config = dict(
    vocab_size=8192,
    positions='learned',
    qk_norm=False,
    optimizer='soap_variant',
)
Each number is 500 + 40 x the weight over its row's rms, rounded and kept within 0 to 999. Layers, rows and columns count from 0. Numbers have three digits each. The size before them is the row's rms in percent of the matrix's.

# up: layer 5 MLP up, 768x192, rms 0.232, rows 7-30, columns 0-191
# down: layer 5 MLP down (transposed), 768x192, rms 0.214, rows 7-30, columns 0-191
# gate: layer 5 MLP gate, 768x192, rms 0.219, rows 8-31, columns 0-191
up7 112:461501451525488559486438528503521530486515517552456499552490530531524501489494530519541579465440425445477461470443536503497539520460461464492560443505438515482520493546481435496508528447488479461510577492497495486504514484434468482528516444541494535500558467536539455389465481506504497526538507507474450534509483486583436555593477427550474476557461485537434483459522612486478474501480501431519477528486468516558510434537552479494460457524506488515563480591531526562483479527522463391515473511421498497498480525549479543540507537497519504522479485570574477499385586490548475533
down7 109:497424520406519481507483507468511518453443479554463465474544472470487541526512500504521518452513580510505588493501555468472493459515530507522485569571522506567490420471517487483588489445479466508442552456484515558449446508530492464452481483504558469502444528465553450575455525445482447458483538450517581546450422490538506489492517527495458502467480533579453555490518490431517497499509479565405538511457485559490538500513477561566470510454485522446521458473499489411416475475517494548524511479500464530494438502515530585439532491542509550484492481446430485489433447511511560427
gate8 086:496556547547547428485536495587518494548517577553540478523463498545527453458495481489506546448481404551513540533459554501491488495460495438511590502492510433509457515480462491475512449481486427544536606521483513473439459527499507451548477508523538444470575468521503470494545444457518501506607527511481511534532502548447510527470575488456517485495489482524461508459555520488486432483493506480494476538446510516579472504474563465446481559486459456507417414554483522511422441548406459525486478514506508499489442477532533480444505497495426528556572558504484535483495501589511454465
up8 098:433515496514492396466479538521476515518428526494478526538515524519462559403528569494487569470536530492434538531506549525530508484426473487532556468538556494491429469488471475558511459489535437457535423480509530489455428503540502476493557479442526428434598476516421533492523430465565492521552491551527472514531514524553466590474422432509500518516451505513555440492519566491535532532503505520452485480526536528519443547531543490565498481500457482502514475543558519408471482551500432500528464505446475490435488483518520473535535526482474557550498598469487549459473540471491505458
down8 077:588487523459541499448498472485468474476538469468512524506521506535512465524433464531463552456542514484528516535591516442504534514494446532439421467581498545545519457485461480481482494494521482606493513504481550557500530541468504511522505484545543450487503526560611431563458526505477446463508515439503545578456474497543431475602469510470460430434461488456499523477486515513547442496475508507436580556481488453465490514481553557485464471534550486455466522433484466535496546479441448498486447457476540513447492499499501434478509492508443407491488487498423464502408512573541511465
gate9 109:501476453496543570542512471508549499450483551411469486585536554527520500491526476565556501491453480561505446486515484519555510500514498426627515493448426490493466538516547491507455483535496498409465479524510534439518475472487493444473532440419555521521452472485560470499511537527439537373549579540459495442459524525503530552491435483571462482506488529534485512508499483440500498551521446560479474513530535460422576490481501478497483479529545500544544568568491447492476520471468584498517438481547538486533476525508499514495463509502595555517418496512458506539478488479480444498
up9 110:446551525515487519474459442478503525428473504518580503538372536544505506552536527552527530487535513484526506514417478565516568501466461470481482500474542477502525527494474502549451456553474512433462520538476478483513486442479546456506561483504501427504514451450473442549540444553498530487504455535470471557586441488560520455516525494463461408479505496550436475442485500505492443526476517541494537595529481499498463495544541496564454492516434544513540500451553555491491457452542510473443513539456551527486529493472392530508480580497536530479506458415416471535494510479598483509
down9 113:493506471497483556508501521450533549508486529511525501429495520537521496471480534607480451513519493497477515484468562530559483434530444363498507495529481528572468598553509517487506558483481476560476470508500540475544439479460538462496490439530525544499493469560470501558474521535510475542490499482567529487543496462486485462517511491558461553488465486552525526565533449504528566525506597569537472490446542589479442586565530532436510592469475511522495494531500507463469488600501493451516489463465475503450557447438452535525504515477539502401461520553555487478493465454574457505
gate10 093:484494502453508521422527476521417487382522495445480433583559492534471465452514504519503555492496522619555495545421561575521464532494515508477488552490519475544516516442461446418482504552562578486492509514505495491512465547503487480574519495521579560470534483483441577508535538489535477436506455542553501438532496491468534507542448445478442563493507544461530524563537501515545467513523466512518518495461512470506530582417501517472486516508497524451498498501487556512569455438483517456490539474538448495510488486566503551496462450495517483540399550467490524420497543515444470548
up10 096:497436528512508571463458484497500558479525486520401492503533522536483486506461591478494509510440487535512471511500499561476511487508476487458554551504568454469489528504532510498449487490526498500484470562514539514485537532471449498525533480545539443433493419547505390440435559597447493512472534468503445551542484486470464540445553552608482551547452569552499527497480457454486480495552531465456542474538564437493486493544549499480559549488543479467488467431499536540430566454457458484443563559518554474536500495490558512467466471473459440565514559526484521508561549514458446503
down10 088:476515573454525440552477565539475506438526542503509482474529492566502460579476518531499550495515493501415535520443489447440507494486506562497505480524504471495473462484444579549444484451510573512410455468471454512514448452506477506529516420558604540461533498477453469478544478490520528542507504371467543583449473538483491515449535583449489508379436549516511461519524525524523538544505534515440492465579516436439476462474485520464476597490511507511519472526496496504546510515482479535525520508436454453470550533471520460538491503521464486499503466515531450427453513508488558535
gate11 077:486577506566526509521552487497475465497497465481430446501586534547460515509503520419464461491526459488563505484590490545547459537604470504436564537518471480541519465541530500500507510470405521523495472457489463474477468532399447498420414531492474440412461500520504473493517528498573516478448489532488474517489478493444499440515481509516481521472477485417417545518506460457556505429530445458536435575547438572473531473494477501552528526449530486514467498488505522503459520537473528500410526548511611532485538456481467497530523519561560535490486503540460479554486496469504459482
up11 093:508516481456492489524519434485536486511542544507512521504490491513493518516471457587546515522505485447485469509472436475488504449467465468536535502600529543451482536489452464528499516576549492385489448477605557526498551488566533484555472504539531528557486510546509532474477446574517452503526519482523505463529509478489509488492448485552460547524533466562429505573494500563486573527507498507534530433478515535533562500569528434442521459504456497440482469547475514527488518468469524540562545528479445409433541522566501453429507473461413464455513480515482495496537402429460599499
down11 040:546453489474493515441500517524486472468477469504461491524572473435476447456486469473468482516554481530538513495474515477522478443535422540487462545535469499497489501480493475495460520448455549564524525479437495471509508503468473524509458549485496461464431448523521512521474610515579471470504401455473532578508490565489432493514448467509524415488471428399560508460501545459477405428481513492485527424566448502495452514511518470464450531434563531508465489541514504491414537466519500525431452442501474522431472483397464487574472509531549524499449548505527438504482550562496450510
gate12 112:608453453497525519469513569483450531590527558498543579465560535485539474557516547457488501510484496542478449469481497504581525541474481407478613504520484442511497496561536538547500532559458498454448563488572468480504450499571514448515525458493505486475510523521481534526496537454491448531471421526510561506537553504515560476547515481480530479520493512532478485531508482424462556524508480558481444517579411500449586474494469501516471461462495482502504457501440497597489489440490508496510549470474559620469478516478484554453474523442508455536496438491470537485534563527515510508
up12 110:572486519568484503526557462464474544518533522467490476510499514553517495520504551585464461473495487443456492472499432577380581507504577507496557465578499474500472531473526522550473482523574494479541547527459504505484449533505449439586482479453490495506546477456484492581408549519518490475530537489384562489543471551453532491519555465465456503487476469530496541491489520504545499485546435421496506508507416482459453503590424484529455562489503466499571544481470497531550504475560470500478522496526459531508468463485433515448442476449470472519473507550526515524414445496543508522
down12 109:560521509485453470466530517443557444495463501495540546580505495465504590500447471579494491527461504523495567515508460610505484504518446473512520519495587529517473421515507510482492463581514462484544470516470510482484530480434499490447461510518415532548521467474450535518512555508481456522512539440462431479468512493505507467471482560489464492504565478438538457496462520657537469478472498468393518483469490433488529501501495528476456541538499490526403544448526498560555565481525516511480473523514502511542527545511421510498515531535531535566540568508474532448468459576417464521
gate13 075:462527486546549519537520482524519494453477535464501519527564569479492499545519527460561482496532564468487413500417489505473429557467498552544472522518493505464468494566513514448555529546551450501427515532448467425499466471486588472528460341543422516532553527454497443530551506512525454501519480406536498480481467483495535498496499500527455481453503524486530500503441509484488549463474493494478502512541485474401549481487521460553510517435583480548482453467553534458496459556527540520516545558501561475488480455495504478452629495485480488505546530503416518454480536509508543436
up13 092:446479568548488557487465553455630530469493516473494466573529497501485514510490481492525488536511542498475424498464496518514469543440484455523530520448528470525406540547468520567491502573534411537483547468550493456482498529461518550558396510523518504503463506539482475495557478503531489547488559448530509504542529502502531484456485579508531493495526537491562568474408476487601505414537442534521496498466480545541544472520507480534529500485479550513483442540551532488521543579522539537450528541494513491482508546550468487516550493458508426500569488492476593552437517535414459438
down13 092:521521536496493519448486481526474475424525504454492544506544531522494484518442417480470488513471508436444554530440526521475538493442461538552513507501535468476556476454470500443497523509483498508443448569478624461522549488561596534557563527455485532527526537527595556466558512513469520553527505555525533472504517477513499465500447550365482529501455545455570526490464567470493507481549570474482452551481428538494515504481494498518433498482588527550441486509516462459449515479473484497400511515439502475466454441486461470481575516469467492478514522427562527515486511506473522561
gate14 099:509494477528463485590461478477518464442458554507491502510442471446500469489495544473546518491531466579521418492495547548506534484555503521509475557488524449589469520564450452438501540524486523581525452479529571517451480496519573528563532486508448466545478507521425565498521525509511462496465586515432533481435523495456499541490631559513586577570523503500496428486550465546512554512541466506498552438513414482537548486516537515578441445467502493434498525546532470485478497479490453555543493447493545521487478471486532483536434445474516487547446531468534555493506509511467520499
up14 097:411468574497475551456445532541483466521489502488545427538450427524474540493451533432551490508443425501478472475521541418429453544507523501522533472432502477550501450459511530465570448493473514481467483564569555492461518495513379501474460518534528566554478512508539511507562464452560560432523489477556536491482560492474568481475520483500483495556469508502474533490493526442475512489525458439580541518501528551540491518525534531487402469583433508495524415453520465456473560496500561542485461457556502500520484461493523525544527524459539545502529420471569506487501528515477513458
down14 108:531519551464471478551494459454497485500497515454520570532499572493506501536376506567525438499567470495503498506520462541551572545455544531494475568475464574420494532510553428554553502425600480512500494399466463559518492523468539531529497497532433429501494509546449535501511481507523527491448569509513479433484484481490516430500550505505480567482511566443475463479539510442499476506544559477498577488509528532479481500486511583439532510563484518514501492477514540499451537449570522527488479565534484485478504591537509497544442492539568545429530444495533476497553525443470484558
gate15 077:597442520545486528496426485503517573461528492449529469538503593517472476463473464510532508418457418495487464513449502507576521579491519508437526534485506498520530481563465494478480503509448496470533533532545471518567524570488505534485473520496589555433411515519539519531585482458565475497504483526540457532480505503498467481502539558466480504513527443516518572452408497546512500516517493430469532513499626473470445466454471464473495533565448532443463459496471485494534481497506445527538495538578528457538441517465534462439564486523526529548511494590538471479586467516521500523
up15 088:497503496551554556543440529461555452500486494528538588451479492445519509496545569528476461597554564529553536536477543548517493471505484544499496488513502442485498486497512538513472402546445560504521495506513476494504460498528416486454469457544466468538529484528498452462511497520507469474506493523554541473533493414511457520433487479535494457414526473527463444528534503456409461433462565560463486542554442517557535486467532484508524514483533552524491566532488460559502525466465553490485419458488486412513614488502489505521455469468471531506444408503520567436436518468543484441
down15 081:478517629518480549516470560487359444546510524510510570519520480485504435483497535469564452478464518544519481470539497446511505485473464539518479501552486493441457536541538509470529498515538523476613468515519438451450530432499497572469489396466549438468546534518464497455475469504448528486468491462479457502524534472466522575475476498517520553435568578472514563501550567470533517470480522474525471535488459493476483514498556461573539517481484477493486441514471440489557566495487546549419487504501501495588516456526515519479387504457463475488489492482513514456518484520554522571
gate16 108:505493544451503507560515565476505484522478479447536492498520500493514532441518494509532425547395453493528482542493478559478486563441499469480522484488528434483541542544519470457465438463516564497561517557537499510502546487463476558451489487492522440366462481534513419517449505467513493518522487523459515501478498519491539442484456482571506446470544491576532588528454550423426462467452490458555457561521508565488505463515523526544400467487486508551480517561525462549521509509527478469462475371530457445482511560443552585492497487546474505512536539442530502530500461524448527514
up16 104:501543459537443533492444481440506528517463501499554507410492507478475482524509483499467512437493494551489590548497494517526496491420447500517516552507508490522469472469534532524498538452515453529485513529435474414454455479478557500486441555519475436563435519530420548477523528477471446414542482477540523535533477512403550507462484507544518588472515521465476450508478497478462492576449569520512521443533485471585520537488485488398553513474549471448477459520489571543494479454479513508478566515463542443465485493478435458580580521490538604514490539553464466546550460436520488487
down16 108:434414459458427411503497475444540515452495540523526492539439461489431483506500549467528522508570430533442489510487493477503474467496492538550531503493514535514537499468475539471488518437526431496531461402541459459469456537485501434516479581519518452483472463454506509524534457482471495545517571573445508477555441461468483462509561485473559532508499509546465481424490519515494500481531521567467583546514529484536507530526454487491443472539436414442489526514491576520432567569451576555476486557518538506553508412502506455531493507443486520499522448452508499538502576456560553497
gate17 088:510549515542508506486511561514493438428526438533554408551475606520482533466507512384477493488569513482519467520561457490458507460498468512418421490504602520471476555569519511521510508458517573556519403528488515537472561450531554548496545502458496471509512500460500447462542541546510440530441471584485432514544470540522494541483510514519517536521462490458508505506510466489475461467507498470538475495542444483526407506484520507475459471492494474462584500459522444462526576505578533478521511581488558505483557508544547525486450470501560490563512563497488434538515487511518554457
up17 092:447563494421495528584500579500456503460580494507542528473504528581404506524495471503496563480496568507522540443519498501510518521532495430460522515450518420512462505536531480486490434603492446560464475494487534519561520456532527508549492505544486493559474502486502538454492534514435566445517493519450538497542528515444445502590472587478524514541492467487472508478543520514548439478525535557536499496544501434519582473469492493471572486462506469462454434451518492539525506544427474560521425516453546451506517504571529490446464564535496443533544485490494443469477423560550498482
down17 072:495529454484440562510517583464536489429524528510529502524494502478504532472582469438520531431478410554482430492474419452500464469477475496505500545462474457509523541580452498456411447469471566488481470475456465449564493490520537534461502473428520446490529548472424502451478510521551465481465525546541527431542515513513490511498487457608463450497481409475615458525498515495488557534452489470456424470522450422485462556481472451466521493514516473465463568520551451511482495510475463487477495491479553533548496469495509477560496531557439479578444545489454481500536547472454499518
gate18 107:506495483545484500485508423529476430527497460627527556517492528462488432493529490448439514459519471493534492536480552513527533461470469490422592569545523473561511514468543526486598439493421531523438499483476445543400526563485542440495492499517486507478524530503425453529496484470557550492512515464502471478513523461481472500502515529478505548517540474549510507490451449515504491486530480505466513511433460599493478536507579483522606572476485467419557542497504508492478519508467493453519453565480477469465561582497471464468516473426524508537611500503535496491538547462522431450
up18 099:492550505493507557566494536470471441494495506510523444528558531516574547521530562488420485574547533516499482440507439503494483455523495522529511475489501476514457497490522523546503503479491467502525577471495493401544483457479467508546537451479500542458560430482557504434491511531426485553547404514517534567477485514512548493462484496508473544474570395529444470482507582529460477498459567528466532510482530480545507469521490536458449501468548474517377537442453467465483509529521546532466515517442516581514451575476443489545535530503526448480436443442574544408488522512522447513
down18 100:466527509431565501516534563526561398516509486542513468528482486402496607499473450456529491522538470502414490459491460423481478521563509447508467475437508526496451469480531543493520547572508526481527551510474531531614495496497543534482515510491488508527533557585441548453533535523525503558463543541471514483509492538474482474491556492472592536494559470511529413534534456460489434609543450425485500467530541463457495544417498465446475497495513477509493501449583463539458550503552524510514505522532482508509492502559482475511502569496433470523499513529465519519431428528525531531
gate19 097:484528540463465434470525500497486526532496544515534490475445564449498500465542553498542501486496503484463524505481491557558542437465497430531498603448474419479496550493532424471469547422529511543459528513504407505505480482566520525487497567522443475476505512514539583567509502443486442443585519574417457492476536494507502491498484547445555466500547557455505536514493502498433493512531489532499538532458525486457479457463485553459481509614452460522476499474482507466481457419386501477481537506565410522514469503515535511564488467509474543531554502503540553531477542565572457536
up19 100:501531497512545575453458464415459466545485559482466483526520492560495450450570474467461485474490525500553467471524544362495538482439487484549504439478510518538502404485508542504499531517473468461448453479490523582454529514483494536472481492461498465473532589512511520445488469519512514526468488463557475482469519544471504444530447507504502522509514507561524513475478444580510499469582559471458478508424458619523473504498501471503504475497525492508490542600607465570469494491517573549500477483488550496499559521531430500531473464559505512489528402513414448486515524472555533560
down19 099:608521489511447435476475429530487542491474524457452539490502531470567545541423489499528487519543495465403457540495497584487494474465521488576542470511568541445459547478554497477517546458566563504449497515522450497452544498523441469503519469493446466504538422563439518457539519467421556528481481496443537511486506505511508439459601445567506547484528413545581493466461494458496523506508549498496530475526466503470487486411444463514495510504445436528423497476481455509453480573448497530478508493509474545470547531454461455447471472445443550511496476471511534503544486479476470561
gate20 109:480518462509503478448476435478522462545477537472549546503521535530476439457528515444481548597448554476485443489541515454478495525505480553474484511519530490498485490559543492502488460514503501517484528532424496505519527484485484469456511510499523544523564482415452456449434505403534513446450468560582479448555522481547503457485515517544564470455518527473479505458370544566515506492564500517558422507379517487483498533533461453509484552517477535483562545490475440512526522467508556491511496536619450481566465450515509544416519579474503520504559537433488496498502562508498490438
up20 111:489508504513446555510502524532475527426519540608455469486435516496511482508424532435479448474584546528485478557470440499460518567481474531467526527524519527492487493487492477502482512489480442497506524606494460508468499428479407414483505499496493493470526493455439514529419565458532530553561504500407424473490523493454519490478434530488431509535536549509550528476479542584470510447573495440513428495505540543564526561421491476556417488530552539531475453560536539489451511502483476470574506527530475519507490505431485514434560466540466522533470446496473505470496502489562455491
down20 108:437518455464524467415479485535491536561493557526536479486528485443503585554493454513469543474477526525501556519510502512477453498541555563526494538485477596459420508487487499480491564486453525514492524522502475515514436437454560480444521497419437461516480495515583482523481486502537495565514492423570534450520402423447459449497582493502539564473539509505449479420539478511465471501515514550525541543502537473539581475461545499446447494501500473536552474453506495435488622519511441484444494502507444479502502499462515511499442512427413499515486437502530495488525487530549442448
gate21 095:483446538435527526544402449466528433528467468492544478484426542468464442517480447494516481484564491538444355450541535503467533490536507462544454537543459510508493494466544470468534422544516530561540502547478488465499508533521518484574430532500519495519605489484462532479475597482445393509540503488512488511508501502512459566485517542471426514492492532535441554510523532521506555535477497463541521493539438490461461488457478517432531597539491498450463533499452442510456522457416511553439489486459483541498531516487484509511512453450544500456457468465529478510497514596493444519
up21 108:545567506480473477521543471517424510486490460582498523519519570526448473490498458535455606506477537526518499463472457528473496511453493516469425587486471547510451510508481500546464521534471510523504504508478477464515473510501484444428551541495561473386564488607505508558532459485500451492494463495422537572473491415498571487438518563547481499522551536478539562499577571489492479436517563517487457473521468510486445501437494515525461506542524481546502540446539548492517497526431431499448563523497557507525435461431448474462501475462593554459517478492490458506470464536531489553
down21 104:523522424472541498415469427471473522431535487516496493512524500480470571530434472586541569559477462534508529501542524561535498387517471520483489465481442533522500569463482584489507433524434471518443446564514494466542492490544515500494523483537506521490469533566462514527440538463493460515512510478487574541481482437522451507550499467517495530512466525474547546509531510479531572499538476489473552557427504539512573494485403511527428567525503490487464630510486519438510474494501425487559508522464507557530406488464484534460497497494423504537488567516462548512480513550466543467
gate22 116:440459493532508408511498451490427471481469445529457547516495440494450561478457485529495481542549444518568475512453502469541485504577391599455479575481474510606496556454469558386484489534488538529532529549510505567516500509535458502515512591568518541518496476386509457515493462497522514494486454487474515535524491537451556525443537510524544524468530528538545501495486482545524572464525483541542510441474424458557521544567485440526488511474448512464503469502391464546474511497497497476470546592499486481512482497518523514467494510446515556507519531456561529505475463518491496496
up22 117:501454527504527473499401424465562460509506537573434525486546505541489498580445552502485476522489475585471539495458541547420566485527492473483571462506499473570550525533518501551544523437394544558588479524517463526527453573489535518526484460501550504527581502489502489507474545560488468497456513436536480434534459481522484555471465514555510472573508545478481504423539497520502520522469495505535492503445434537475524459474512530526532553487455449484486511575546450497497530522549539512515473478523470481465448430536598530428483491444483422473482408493536557522470495500487477485
down22 111:536560541471476512566538438575500517523490476483520510516425530492541467521441477424501450531492498479490490514501490557537505550522477465437499490505511482451507533466488521445387537568414544518592445575518526480501588446548507534483441421524501487467470481535490514478559412495478507555558474524463454469531505505555466503519463517519448521491529494481508457497492567581527504501513569527570465525478499526568440459507531479538415542492548508462498525493548487486565518520492535564565500423528527493419555446478483466510529440498499572500586415479476527501501475482458468494
gate23 096:480607512440570509506506455535544515484531479493574511433504456447491517514515490572510534492495420528488484461492507442554529470552380534460544423504537519474468448509476446435540479542517529497369445535462488474445467543528533510417552496542503549442487515485491434470545464503404438521446481534477430486549535520497474435531455468466486520458518489529546462499408517535428484550536528530507507504431508535554477496508477442441516490515556545531412545483510495453525543560509506525515469519577464515494539471493509525506520548444509479509498516523485440515510477460505471515
up23 100:522488524489459482628481536476503510514484507495551493544536537447540528550558483516545554494443581512500443522443475484522448560465415445480432535500474441464477478506443533438483485569557528498472502493447520527552530566481552514534520538530512518522433531506475461493485510529495496527414511496439505494442500445543430559488518504472391499468478482537545486521433495453466491500534422423554448455568489487448483524517459501460499507472471483541488437526478458530514463585544540603491457481501541521499514455496486533504533534507461483510448476435510445450434489572492569456
down23 099:516497494459510525447464449588461535553496438539406544478455547512479491521519488496553484549476461538514495492499538533515441518518544513524552481646502488522502449494467499569504495544511542443553490433499472486438446474563512498454549513517557538523502549483562486534502511461558496487522438434478501542589478470554460485523497505415536462478542497453480580531450499467517488518464476481450558506579571488448518540503554465551457459583496517548564471539517430517470465519453431509495518466507509480481456456458482491497545490538460550555529505514436521557502464475603527523
gate24 086:552480517513452532468456549481505431562537509469481576512531495446465462590549398516579493460551481541498555438472465492494551510519463523446502530507486530524500507495526502516500523467586439513456557516472518469503507605435529532470512485494484474470541525519440480511552473405427573460548493547528458468539490554509453534542518444447494484492520474469556437496443448488481512556430521426521496527531430502514565450505502451455548450571475499526511454524459508504521513569471506484574477409528558545601492488517536496542468507546452475455498488524532498528514498482491505439
up24 092:476532517530485476509525466532558514500565475577485494459504456549493499505426471532470491632492503488496468492513478487473464473470522499549515498500459488473501501498502427437413491475440515524510561535506473493486511369516492541479435466461582525486479504528470441449503502521482477453475541455543579517452410484417510471522503616411536477517430452530477565494538510460484437513490462488504505501502504499569477604522481581555490496442556487475400547474553502475480470513528518566450453477467480461447451549492514496490526509547549510492488484500480508509521497525541469590
down24 079:493521571500551523536551523522471546548528503523451492507500461576513466508461524501538482536487525472478478623467400526533438473507508572617535455531482466477515552477470483568490481497502522474537454479489497526524526441500536518484481485503510478480478552503564575499446387464493522469488557489529556513497501494483530470509516537489538483520565575513590539540523561528481508499509484515484475580521545452465544595448502522565537501503477498497443535486557452468545512434581500438552472525479491444452465469526522525469512471480486501532535513473508475473569521637554561473
gate25 097:482526496469490497491511491532514462475472475549545520484511514505434455531425466465468509507481463484403475490500476449498540506448554511497475586529544499508493539512575543431484539560419529460531496464537441516574519502478474486490511444443561443492450469569490483493538551521381422471419543494553463473522466490452479502493430488411532475508466514494449521505422522493484591516518494535531553503487533477509449517509540485536543534528508547510469540494462448563498566489573495538569462524548480524473499435464470495586428545434536542547442528422501507553515491470509458546
up25 102:628546532464539531576470516508452480494455514544522504529443464505470543501517530457466524492511434487465434538523524498548579538498438523510482508511548502475534463453455500506528512464458565479513498544509404500526519463484510550423549472454515482523425501492507547486599583581501446547494527529475546553485521441527525589537584497530513501494501550526465521545480482512533488486460504512503501432500518420487456509480495463431467501475538488483510408469502426523572505434529566498463475524536535467465565435451461530495536500476526480490533414489514585528488474439555464528
down25 107:480462442563417524529492458503518474465439522528518498415515587463467504458522455492498496517570496427553518484554536534465488559467542445548506502461535566563499526478561505546502485497479482517521522511586500473471488527551540510459450471439527477463507575454475551492455526550492448491540507482451472471510456492445467494375450528550520494593540507496526487544467557418508529599549433454463524483470390522567521517481500543494500518501478480484549459428472454513470485567448517464515483474491488477483542541486565516472582495516535477473490534555442517540546531469480482528
gate26 097:476528473457479461505530514526430544415593416521494487523480455526511472501444458541534482571494536512518516486496467457537542462587552504534508465444484466458479445486535535553506512504478459535500454485465510461538523538511585559448448523529511494522529475513406551471436592475455505424517492515529544500489494546517475492437526494499430511494505480511507518451499425455573482494453487554462516499475505491494479481507529496453519493463500528470586434462629531551573465508451578508497432421539414412545510502490499510471522465525568548493494501544518526523510449484468524443
up26 098:559520487484534502510488501407543498500468510510474531518520500538450508488488462485527438513492489395568497510539456475542512490504484445460440439492529540495452553489542493468518510523465506522461445493476444570490467548471503548515549468483562543515538470550468527480476476573563501503549547477588471468520518551509553425468511491471473543486372463479500499489561485472563460474515525542495451536530445550514521470561487601484475428547498550544517515504524527497495481468552497550575447496470536557556498473501532509439548455551545529508559417505453546584541495523493561394
down26 090:457492454520498486507527467512458506479494501577566493556469488478448470520447592517568476545507418481464488485475460447499587507448451515472501450407488513459584494517547504485485537485427494504519524471504533504555531450523544511469458496466480483500516540558489453489482546512468592528433491537475505500452495439503464588463495468534508535576518437517474513595499463529507521491470447515479552552515483534542450518503492528515538476478455507484528560565593505630447566544459514471524511555498514525474460537524448486582471506407542494454517554530558433526496472540528502512
gate27 083:555553519475434478446463475512477508436480507487527571439509514460515525550522543523450457492492492492530492552494476547402532475540447555539503520575473520565485529464555466501502515553514519513538504501453476520523396470504497511515550451553480454499505522486524561357482532568476466547430528491471427500513536550468564524444449495467435552463488490477501552537505526556501529486473518499476599529485465525519507422444447463531541435446512488521458516496490488446533448495503457557543564535493550480503525573460440466482475520489416471462464524569565524533508534483538564493
up27 089:529475498563478491585500530462451514447505465501567452582491459497491502447450495504531495476455443474548499487494481543527446506538532523517398460408502496529550534501494481439513515529454470424515504602470485476449503552536498460519482443502477489569475506490476516530469503544504536462485599483487565511472537397530522432540547484487497434484568507608500486508428471487485540556542510458485430467521455512468441512496512494493550528492525477476468538523563527505496391489479531497447445507508471503505548528476497599508467459457484559558549502422504533539439495504542427489
down27 081:494480489512491488473453535458448475441498566506491506511485451482487515529463476517566495463485569501457490455488513458520464544481473554517522494524498461424480468535463500574537484449497469530498502475533515451512537501495556526535490490510530415471398523541480505522425452461557490494473465442586481544516512507510460466558480402567492484458574589415532514507467458472528491448490462506469432468505568428418491571490560536487473452511471516480469563468517491524606521433499486442513486584480573545475461451437551517492461509495511548452511412469491409496503516453466519494
gate28 095:470518441576504502513403533475491463613526475510527537456468433478452568496484545436469494491511438536467519471543519476494518430568516505493471408516518466489473469482497537474515629448507550536447440507489483527465472535529487506510432563520472470486486514443488469548437524540543467530526532543490534515512410419499522505505573513475469512510571481488560579546433539434451496482451471525506551514564456525516488490481501414489462475492518456522497535469495517538504474500553559527467509486494552628486505560532500490504495506578483532482531535485473471535463528492433445471
up28 090:483491507515516462526526481544485482452522491524445444471438534595540559512521453486458497492492457497514467624463478496461493487507546571562498497476517535527486469537429623528547532506490556495551532490501507430526504547487487517460534536491570530543476505510561465547506547506493526463499479459520496487553571480407476517410479528478506520498482562522496494477528504460498548476526502517462505528440540484453466432481453564423508530503478484458541475521565511527457441535445504440497531434412548384464505500440429525521437456526499476568467483437481489506464476460581531490
down28 103:432503456491502485553596579500524534492477490468471541432494482415496505552449458501456508500490501467487594469504504477479478547499532444519490428541504505517484442495469493482451456527507538550474497490420540515536495489500439584516512462479563492441508513479415507471490417518483604560519547427492546548448518486487501493478477578466491491550509480576548483437449453485476512485478488454487501478466563495459447419543497454490505459444526423451553416465545466483534525540498429484478569519471502481447539473543565492551535525512500480548433460505459424510573507465508487501
gate29 087:521516501528456486447568495514496503496573511541474525517532517516428539475452545507428478445458474490476462541536470420542492524485535516474476446518528558453546473421458536470444485541487498474530512469452457483424460448518431490505534551583507526501427494516533465521492515501505506463560468530526481534484537402504493495471467446578459419552561535521565564493464543425523477485504479492492504442481389477499476532503493589531500479496467504583443503475528499487434508499498534502490458531476509507504504449544590495425600564546529493514447494493517502489581568474428459485
up29 093:530430443519518544497504535527499488501533499473497440521473481507461452504479487524586545462497498509589531488523488508494581401474508566381551532529515491506466537493581563491509475480570580505508418490501433444492485492507519461466498506491454471524558453468597543449575530529499507514495433518495564508397450533485531447526495491481458555502525474433405541443489464474475472506507587503423512511500477469446507462501490571484475510479557545474440487474552453534495484504477521507511525453514510449493511540444430498509428542536493568444547497524451475501428489481520520474
down29 070:470594464385434476428488414521464500527454519495499487528498522567488518570467487549514473513455515515482569494521516582566448490468498511588498456432508503491490529425462519455540505499504557471437436516469499502550510497527593441551452520526512462476503491485486498480505472495540466465567524461567474512536557452467526520515534484515512555467491556534573445568445500532532536503457441520556498588496530543536534504485447457532504510550473500526531511537489526494494433511497446528444547488540474509527562465567482540463507481430439496486504561496561591525484438498540457556
gate30 111:511568575482573474530452534486521524525500463526464498545526499536478466511473484561500568454515488454420486581516508481521507468519456491492500491505579520526473586516429432494503495419548496569488524483445488545487477480551486585482497471481483522522466494477511456428526496517511444476516469508439543464412457519481558527513506511497532564499559574449444543504565514530429441479469427494450489477463448501426539435547513453520524498448586548489500475528519538547429459457497457524529501495535463495557423448466486523468487431523513494480496564440512533389501544438481497470
up30 110:526491534499495456473514516522536515488430440467472536479479534469497501473505502476547446484513511584509519499429583505504486518434540513578425561530476555462492470470534515537583521469467445475565453499541476571502445438474457482484446483503525507448491543542557488518525508476563628432559489513494526456506549476558465445430521458495543484565493449533550513486476531400497494524428471460564545444512519552505490482499513446523555493529499498552501614594472502491455537429521494453433485481490490483524471494462503469469469515522484506549511455559493576495443530545521524545
down30 116:452410434492519486527495547498488444515488509480540455500529461446491532498454467517558415510514593515494546475482508504483476440527545476460533543532462518490444441566490521568498524488514445517551496512556514544488525523534512405538496574505456473470521520477482485568561501436548452481505561509467594576526460475482412426488536493441563499456499455520505528481491454473536484571506534479523539548578562483494427489508513551416477540540481508513527416480481503437526538578549539434516496428558460468555475499537531493537537524492485477512425543486543475513486464484464530449
gate31 107:458497457428527401455548468490446512485490572499445455438594528450462450492496521456490440515497515555531513546510534518484541527528508477467490579494481545500523526507547508396553478495451486475501502506494438583506480524543471443477488536475522488513508571511504498514500476445462518501470511557447530481522504524411562483559560542536470486527522544535512559459538489544526558443483533500562591557496458451477471467462402505514474448456450451442573527487506506478506490453489453447577551586597506476507481458497551454527507537497492503475504578548519498508516447530484556487